config.toml
num_hidden_layers = 8
num_key_value_heads = 4
head_dim = 64
hidden_act = "swiglu"
bias = "none"
parallel_block = false
init_std_up = 0.0188
lr_head = 0.00476
decay_fraction = 0.283
final_lr_fraction = 0.0
doc_mask = true
max_steps = 6451
Each number is 128 + 32 x the weight over its row's rms, rounded and kept within 0 to 255. Layers, rows and columns count from 0. The size above them is the row's rms in percent of the matrix's.

# layer 4 MLP down, 512x2048, rms 0.0517, rows 0-48, columns 1984-2047
size [ 98  96 104  99 113  97  97  98 102  93  98  94 103  98 100  95  99  97  95  97  94 100  96  97 102 100 100  95 175  98  97 100  93 100  97  97  95  98  97  96  96  97 100  99  96 104  97  98  97]
[[147  84  57 101 187  84 107 130 186  97 102 107 178 174  91 135 132 119 105 135 151 140  82  83 126 139 161  98 157 103 179 169 120 149 129 132 133 112 105 149 117 169 176 124  85 167 128  99  72 130 165  92 169 142 130 162 159 139  76 182 130 161 120 133]
 [136 128 104  99 131 119 120 109 154 124 121 175 149 166 204 145 121 145  95 154 137 143 192 163  95 162 199 166 116 171 139 189 148 129 116 135 121 188 157 137  98 137 163 164 157 116 153 165 100 118 155 171 170 161 146 136 114 135 114 137  66 124  77 158]
 [123 124 147 129 130 136 122 161 151 147 141 116 124  96 110 153  78 161 171 136 141  93 113  55 100 108 128 149  97 141 111  54 123 118 106 130 106 108 100 170 131  72 166 183 157 137 180 158 121  87 103 128 144 112 108 163 141 164 134 119 129 172 111 136]
 [116 117  93 174 119  70 137  81 107 134 117 102  87 176 105 115 139 118 110 107 137  99 124 135 103 100 139  98 122 102 104 123 134  91 139  65 117 178  83 149 104 140 112 107 119  84 160 206 119 205 123  99 126  71 166 135 137 149 159 162 108  77 112  35]
 [135 179 123 158 113  89 135 119 113 193 119 119 141 111 179 161 155 123 203 114 141 116  94 114 183 133  85 116  47  76 117 113 104 126 101 121 103 101 143 150 155  90 103  89 141 122 121  77 154 158  79 187 136  92 131 126  95 137 125 100 122  84 161 144]
 [134  76 191  36  73 132  81  98 118 134 153  88  95 203 148 137 159 157 134 196 108 178 173 126 141 220 174 119 118 121 173 165  61 141 150 138 137 152 119 159 163 140 165 194  92 137  99 111 150 158 143 180 112 121 250 149 130 116 149 131 196 146 125 150]
 [ 92  79 115 133 121  89 159 154 113 157  93 100 144 109 143 163 133 161  81 106 191 139 119  87 105 171 111  97  87 142 108 130 160 161 107 140 116 154  93 102 112 132 146 125 153 116 114  83  92 116  88 102 151 130  82 183 132 136  59  95 149 163  97 112]
 [148 145  99 140 191 143 118 182 164 201 184  91 105  97 121 192 121 135 111  93  91  86 146 100 173  93 138 146 153 126 121 105 113 128 161 103 157 123 153 118  69 137 146 108 130 176 142  65 158  77 139 133 102 129  94 111 180 123  37 159 222 106 155  78]
 [171 121  91  94 113 106  95 172 134 161  93 107 139 111 143 117 119 115 170 158 124 119  89 146  84 122 127 112 182 141  69 166 122 119  95 127 164  78 169 106  97 155 125 109 105 143 122 147 103 188 150 142 151 135 129 113 137  44 186  79 117 131  83  96]
 [177 123 154 133   5  74 149 146 112  85 134 148 149 141 124 197  69 194 124 121 133  77 123  99 109 111 158 126 180 101 157  57 172  75 111  99  91 118 118 133  94  80  98 180 125 138 167 137 108 102 110 101 122 137 167 134 138  90 129 113 119 142  93 109]
 [ 53 131 133 150 108 121 178 135  88 170 196  93 210  93 163 154  63 122 137  92 101 151 155  92 131 127 185  89  84 100  97 149 122  79 161 127 104  53 158 117 126 126 166 106  66 140  98 107 131 138 167 107 130 129 136 192 146 110 152 121 151 163 172  62]
 [124 178 189 123  87 111  96 123 124  64 109 124 124  81 170  85  90 107 150 123  98 112  80 162 124 147  92  99 120 163 116 105 193  93 144 104 134  97 107 137 154 122 118  94 172 183 133 197 107  65 103 146 169 103 122 135  98 204  80 104 151 203 169 132]
 [134 160 142 188 140 104 105 174 108 155 130 121 117 120 127 150 105 110 179 114 145  72 109 112 139 162 141 166 129  84 101  89 166 122  88 156 108  91 107  90 158 165 110 183 114 100 156 177 162 139 140 154 123 121 127 119 117 161 118 171  65  78 128  96]
 [175 128 157 121 117  86 143  85 164 130 108 162 110 157 122 100 133  93 119 104 158 163 138 145 134 113 162 104 133  97 110 139 126 138 126 193 121  92 128  77 141 112 182 186 118 186 190  71 152 126 145 166 132 136  93 125 108 116 101 191 133 118 112 140]
 [ 87 171 128 175 141  94 122 177 147 135 172  69 115 130  66 129  89 153  64  45 131 148 128 100 130  89 146  96  71  68 128 146 109  82 163 140 138 118 138 116 146 170 145 145 141 128 138  85 150  79 194 165 115 122 122 143  82  99 170  74 114 115 185 165]
 [126 127 115 107 146  98  72  88 183 144  87 142 128 145  94 130 118 129 164 108 154 132 148 110  99 101 171 143 137 114 199 113 110 152 182 112 153  99 111  60 118 117 162 133 139  89 100 135 134 100 130 178  98  78 114 105  76 127 134 181 110 148 170  96]
 [144 145 141 143 113 133 109  95 157 140 148  88 108 186 153 107 189 119 136 125  71 149 199 140  80 155 112 132 110  30 148 162 108 114 115  94 134 135 146 112  61  96 138 130 147  92 157 129  97 139 157  86 108 122 159 174 100 152 115 162 122 219 170 162]
 [ 98  92 148 117 153 131 121 127 196  92 142  69  65 123 119  67 131 126 152 114 139 105 111 111  68 142 140 129 121  91 179 155 141 102  95 136 104 116 181 180 155 127 134 167 130 140 120 110 161 169 181 150 126 154 119 152 120 161 144 104 132 103 126 120]
 [138 122 146 165 162 107  93  94 198 116 109 114  89 161  73 134 164 133 223 135 169 168  86 167 145  62 185 157 176 112 147 113 164 108 132 144 139 134 128 141 163  80 160 117 161 169 173 131 100  81  86 106  84 118  87 161 148 137  75 170  93 100 145 195]
 [131  36 121 114 184 173 173  94 118  86 119 112 117 128 105 142 192 159 120 158 142 167 109 163 105 116 161 147 128 123 142 133 159 139 127  42 132 174  68  88  80 105 148 117 148  51 196 163 135 138  78 132 144 115  99 163 180 133 112 122  92 146 103 106]
 [152  96 136 137 100 137 113  82 112  93 128 147  71  80 114 183 157 155  89 139 133 135 203 105 181  67 137  93  80 157  87  84 164 176 198 127 112  92 113  91 121 170 154 117 163 118 137 147 189 180 129 130 111 172 131 131 107 102 153 141 152 124 101 158]
 [ 83 125  88 171 171 146 149 149 140 104 111  92 202 109 137 110 148 143  81 110  98 150 141  85 101 115 137 101 184 138 104  93 167  60 111 127 147 106  90 128 132 146 137  65 142 144 115  99 111 121 138 136 159 147 183 104  81 172 170 112 112 149  97 133]
 [102 174 138 206 157 148 144  98  83 151 131  67 148 107 128 150 137  93 148 168 134 134  38 149  93  98 121 152 152 107 150 107  81  96  76 147 148 138 142 101  95 136 120 122 120 196  90  67 120 122 227 166 120  80 139 113 188 146 184 121  78 141 151 148]
 [146 168 126 185 129 110 166 141 158 117  84 132 117  87  79  75  83 147 111 153 161 191 117 124 128  87 131  72 176  97  83 133  50 118 144 141 177 161 177 119 133 117 129 137 112 124 129  91 177 190 107 154 129 155 111  70 111 164 124 114 125 132  82 113]
 [118 161 142 157 173  35  73 107 160 173 134 103 130  68 102 160 110 123  86 134 110 161  93 158 145 168 133 101  71 152 124 186 157 135 143 138 144 110  99 117  76 178 146 109  72 193 139 121 173 114 111  83 201 140 171 193 135 160 166  97 110 152 115 158]
 [119 103 142 128  72 189 102  99 176  90 203 134 108 190 127 109 152 176  80 148 119 173 137 102 127  92  92 143 133 157 120 119 129 174 185 123 102 176 173 131 146 132 119 108  93 117 138 155  62  91 121 204 125 123 117 114 102 116 139 164 106  81  92 127]
 [135 170 133  82  99 142 143 125 102 163  99 118 159  81 122 134 177  96 115  79 124 113 160 121 146 113  89 154 145 163 172 110 173 116 125 105 158 135 142  94 148 135  99  87 145 137  77 168  85  47 100 159 110 145 134 167 150 104 120 145 118 142 140 111]
 [155  92 107 103 119 148 159 147 100 114 139  61 110 143 136  94 130 171  91 126 127 121 145 186 152 163 141 147 109  92 134 146 136 215 173 125 140 149 132 151  91 144 128 145  73 166 100  76  86 118 111 105 128 102  85 139 129 117 102  96 174 173  78  71]
 [177 143 115  59  70 112 156 128  96  61 163 170 118 161 146 140 122 138 166 146 119  68 105  78 155 112 125  85  88  86 126 137  75 135 125 104 105 119 145 110 154 145 145 125  79  69 122 126 129 158 131  84  58 107 111 122  96 100 176 193 139 143 141 154]
 [114 121  73 164 137  67  79 142  74 154 134 160 125 113  44 117 132 123 134 133 171 124 123 117 161 212  79 162 114 142 151  87  87 126 129 156 116 179 138  97 155 160  86 137 149 111 121 146 130 160 110 162 127 129 208 110 121 142  88 148 107 121 137  73]
 [ 28 160 132 135 178  96  78 125 142 157 174 104 117  70 184 164 128 130  78 132 144 156  96  87 134 114 121 117 171 160  94 144 139 129 128 121 107 109 144  99 133 119 144  96 132 117 138 165 137 141  82  99 160  84 116 184 147 137 135 131 108  81 110 129]
 [140 185 103 124 120 132  87 132 137 111 159 100  76 144 124  56 143 112 117 149 161 208 133 120  82 160 133 151  98 148 113 110 121 102 120 129 124 123 113 134 139 182 105 132 135 131 120 139 157  79  79 123 115 123 119 136  78 138 154 129 176 160 129 154]
 [127 157 104 108 157 129 110  89 159 168  92 176 132 150 119 104 113  95 143 161 141 137 167 146 135 120 167 109 109 151 125 101 159 106  98  83 191 124  82  99  75  58  96 156 125  64 157 146 131  98  68  79 111 183 118 110 167 125 145 126  55 113 116 138]
 [175 131 107 115 203 183 120 135  93  64 152 114 114 181 123 140 115 162 162 134 141 149 136 174 131 134 121 139 162 114 141 181 167 142 141 136 139  98  85  82  89 141 146  98 166  83 120 173 147 129 158 135 167  77 119 185 178 128  85 100 160 133 142 117]
 [118 138  93 168 119 142  99 115 156 101 109 103 140 132 100 159 150 185 175 140 140  99 114 142 119 178 109 113 195 140 113 126 136  79  46 137 148 111 132 114 100  82 129  92 178 130 142  91  47 150 177 144 172 199 150  86 205 208  85  61 116 114  97 169]
 [120 176 225 132 203 130 121 170 103 140 131 117  92  67 117 149  98 134 176 136 172 172  94  80  94  97 126 163 108 113 124  99 147 137 173 137 140  76 150 146 153  76 101 147 163  91  99 192  77 222 113 117 108 225  94 107 106 134 142 114 160 160 102 103]
 [176 149 102 132 129 120 106 182 150 136  91 174  87 185 167 102 120 118 165 122  88 168 110 128  73 108 179  95 174 124 215 171  94 127  88 101 105 131 127 129 159 147  94 166 136  78 159 127 104 154 153 109 133 108 111 144 104 120 135 167 132 109  84 134]
 [188 114 135  84 164  93 109 126 180  78 137 104 152 155  96 109 114 152 124 141 122 107 150 150 114 130  92 116 129 134 108 128 117 157 136 130  89 151 119  92  87 162 109  99 118 108 165  92  96 148 173 132 177  96 140 143  99 131 121 136 135 103 146 112]
 [122 133 149 156 133 131 125 154 142 153 151 148 119 142 142 112 140 105 138 108 158  92 144 113 160 103 173 216 151 118 120 176 168 180 143 168 100 130 113 161 178 129 179 129 142  97 118 104 112  67 109 154 151 131 145 131  88 104  99 144 174 157 111  66]
 [155 119 137 185 152 161 102  79 154 121 136 128 108  85 135 146 191 147 168 103  93 155 139 143 150  79 161 144 127  94 167 137 134 142 176 146 200  92  86 140 138  70  57 150  85 122 108 126 130 126  87 141 147 178 203  84  87 142 112  95 140 108  84 129]
 [107 161 154 139  85 156 201 128 165  91 117 154 136 130  96  90 147 114 105 102 139 121 123 110  99 100 140  94 129 108 129 128 151 113 170 127 105  89 128 146 128 195 169 137  80 115 125 110  72  58  99 140 108 145  63 138 135 137  73  90  94 118 151 120]
 [ 89 100 137 120  96 173  84 120 176 151 185 141 165 135 164 158 190 142 109  93 106 109 127 144  89 153 129 154 138 129 103 123  92 125 107 108 134 114 129 124 113 138  99 114  75 107 195 126 131 117  77 137 175 155 139 178 148 203 156 151 125  93 115 226]
 [ 80 148 149 123 111 110  74  99 154 160 101 101  85  89 111 107 199 139 103 130 140 161 103 140 131 118 149 170 108 120 110 167  74  85 141 157  83 166 181 144 107 134 149  63 170  53 149  65  79 199 154 176 168 138  93 143  97 110 144 127 121 124 146 195]
 [149 119 128 162 153 131  85 120 135 132 113  69 147 143  70 124 121  80 161 157 128 101 128  99 123 171 154 135  81 172 114  80 122 136 163 117 140 118 170  82 129 125 112 137 125 122  84 119  99 105 100 193 159 108 117 113 123 137 107 139 183 176 117 165]
 [ 90 122  93 128  67 120 144 136 106 127 123 131 143 201 160 117 135 121 108 137  99 136 142 117 113 146  90 100 129 185 129  84 134 123 112 148 187 120  81 134 177 101 131 154 136 113 118 104 112 180  61  71 103 115 154 137 104 148 158  88  88 126  97 145]
 [156 157 119 170  99  91 113 158 166 162  78 104 104 133  91 112 129 152 164  95 100 169 118 162 116 147 188 161  87 127 110  96 130  95 187 138 156  85 140 100 107 247 140 105 162 148 141 139 138 201  92 131 136  99 140 199 127 148 111  37 153 161 100 116]
 [146 158 176 122  92  91  71 134 127 149 130 110 128 155  82 122 124 143 147 192 139 135  96 124 195 206 142 118  90 163 156 133 170  68  85  99 137  90 108 120 115 158 120 140  68  88  77 124  74 111  69 175 111 156 122 162 172 119 128  76  96 191 147  79]
 [152 128 137 124  92 135 163 144 141 115 153 103 119 199 111  76  60 145 136 136 141 110 138 148  74 169 147  79 116 121 111 136 101  88  86 135 140 112 105  98 160 179  78 187 111 126 125 112 200 138 106 124  98  62 173  41  99  94 123  85 100 142 124 142]
 [197 160  85 122 127 129 128  90  59 134 138 108 164 119 133 122 184 200  80 152 139 117 141 137 126 158 165 140 145  87 143 117 109 200 125  95  67 120 130 152  87 109 139 170 100 169 104  95  39  95 137  83 129 117 118 159 184 162 109 100 149 197 128 144]]